config.yaml
d_mlp: 320
rope_fraction: 0.5
attn_scale: 0.125
bias: "none"
init_std_down: 0.0
optimizer: "adamw"
lr_mult_up: 0.742
beta1: 0.9
beta2: 0.99
final_lr_fraction: 0.0
seq_len: 768
Each number is 128 + 24 x the weight over the matrix's rms, rounded and kept within 0 to 255. Layers, rows and columns count from 0.

# layer 3 attention query, 128x160, rms 0.157, rows 0-3, columns 0-159
[[196  96 104 113 149 157 128 101 144 178 117 122  85 131 147  81 124 111  87 147 102  93 159 156  80  84 138  47  75 108 113 126 130 146 124 128 104 149 146 113 106 145 128  91 147 123 142 108 102 158 156  63 145 168 148 106 198 118 127 198 160 141  56 135  93 154 113 116 129  90  97 128 101 130 141 145 158 131 179 146  94 138 121  75 147 130 167 195  90 190 192 150 152 127 114 129  84 192 142 148 139 173 103  61 108 169 114 131 156 100 145  93 155 176 155 158 113  99 125  53 169 170 113 120 167  73 182 116 188  84 116 155  69 100 145 183 103 134  92 173 183 170 175 120 121  82 152 160  92 233 112  47 138 116 138 103 169 155 146 110]
 [155 101 112 136  59 135 129 131 124 135  97 187 137 163 123  96 122 104 127 142 157 131 155 104 117 114 113 116 109 157 121  97  83 161 122 151  96  96 170 122  92 142 108  99 125 142 134  80  79 145 113  64 132 152 166 162 126 131 137 149 147 132  52 161 177 139 137 103 104  98 161 147 108  51 175 106 130 138  80 138  92 146 152  94 142  86 156 123 113 180 162 167  96 113 178  82 126 140 116 123 173 117  92 121 130 182  85 141 166 148 168 141  80 173 106 132 126 121 125  96 156 142 119 122 151 118 158 128 162 126 130 143  93  80 122 141 156 110 119 102 135 136 124 168 152 107 148 117 132 127 131  87 103 110 147 168 151 115 158 126]
 [172  95 128 135 114 132  96 139 154 161 114 158 130 172  95  99 119  89 107 157 139 133 162 139 100 111 118 114  94 155  89 109  74 193 151 145  95 134 134 137  54 139 130 124  99 140  99  71 106 132 108  83 104 113 163 161 141 125 137 133 138 109  71 143 167 158 154  82  72  51 165 139 119  71 166 120 152 146  98 147  95 139 139  71 152  87 152 104  95 193 173 169 132  97 207  95 104 118 135 174 137 127  96  94 125 190  62 139 183 128 155 109  63 163 102 112  94 120  82  98 158 118 132 143 161  81 165 120 157 156 149 153  72  72 164 160 134 113 126  76 144 153 127 194 164  95 122  97 120 146 150  77  99  69 149 154 168 108 152 144]
 [144 129 119 157 122 123 104 159  98 103 139 139 123 130 148 138 131 138 102 143 146 115 176  96 155 113 139 115 111 131 143  83 112 117 154 138  90 127 133 146 122 109 101 142 118  97 161  98 103 146 143 133 109 142 101 135 139 122 119 123  99 158  96 143 152 137 133  82 143 117 127 114  85 135 128 125 134 121  93 139 122 110 125 141 134 106 114 130 138 102 145 158 115 142 129 130 173 139 133 135 130 153 134 111 109 140 103 125 161 136 128 133 168 159 163 155 128  99 122 141 173 114 120 153 140 112 159  98 158 142 133 136 108 116 136 123 161 141  97 124  97 190 167 171 140 111 109 129 115  90 109 112 110 124 159 120 146 111 126 136]]
# layer 3 attention key, 128x160, rms 0.161, rows 0-3, columns 0-159
[[104  53 121 175 121 206 111 129 161 179 110  76 186 186  91 132  59 107 127  98 122 149 119  74 100 158 120  87 130 157 104  76 188 123 132 152  77  83 107 162 169 157  66 134  64 206  90 156 211  60 147 129  83 181 159 113 175 137 150 110 118 153 153 157  74  97  51  75  76 185 200 168 117  69 165 129 194  92 128 166 175 148  77 150 132 101 123 171 191  85  95  71  76 212 153 115  38  69 159 155  89 150 119 106 166  83 162 144  65  64  99 210  63 226 165  40 116  87 106 200 108 155  82 116  77  70  65  52 166 155 155 195  85 151 179 127 125  95 133 135 202  67  92 117  62 125 187 145 178 104 152 111 128 135  44 118 143 104 152 164]
 [107 132 131 160 130 115 151 132 117 135 115  74 172 132 126 145 113 102 116 103 105 145 121 110 139 126 163 134 114 112 154 157 174 106 105 136 126  80 121 177 110 141 130 151  66 195 136 106 142 106 153 140 125 140 143 173 123 141 165 114  96 129 148 117  71 125  91  85 109 142 179 139 146 109 146 124 151 122 110 132 155 122  28 148 147 113 115 137 165 113  83  93 132 138 158 157 115  94 123 128 107 129 123 118 140  83 146 140  85  65 107 173 112 154 163  73 100  88  84 125 100 145 109 148  98 151  89 109  96 173 170 107 124 155 155 159 119  89 101 145 146 114  89 109 108 124 165 148 168  94 127  92  94 142  85 147 118 129  97 105]
 [148  73 152 112 123 165 105 105 157 141 127 111 146 149 132 118  87 123 159 126 134 121 117  98 106 138 109 101 158 159 123  72 169 143 123 127 111 105 119 133 177 112  90 109 164 196  76 139 187  79 126 118 113 132 151 106 195 149 121 138 177 196 159 127 110  84  67 119  85 162 135 191 125  36 132 161 172 131 141 150 152 139  96 118  98 135 156 199 132 105 155 114 116 200 135 131  59 107 176 151 125 138  99  93 168  92 164 182 104  78 105 239 120 199 141  75 144 118 140 164  80 167 104 110 102  61 103 113 195  90 147 199  78 140 128 138  76 113 115 116 183  86 155  86 122 177 164 139 165 128 176 135 169  99  49 104  75  82 128 145]
 [134  98 165 150 125 108 142 135 153 108  64 141 185 153 142  87 124  99 169 153 125 124 153 143 119 170 174 151 131 160 107 140 144 107 180 160 130 153 112 143 110  93 142 107 152 178 167 133 110 112 114 125 115 111 164 120 142 150 142 118 156 122 166  87 105 102 116 155  99 157 118 155 129  75 144 168 173 169 145 151 123 137 127 134 125  90 145 149 134 164 149 115 153 121 155 138  76 144 131 116  94 141 103 113 164 108 124 179 120  95 118 134 121 137 140  94 132 132 156 109 154 157 116 130 151  89 109  97 103 127 110 158 133 177 152 158 138 105 153  82 101  98  99  79 140 156 141 116 146 100 116 156 151  83 121 201  97 119 136 117]]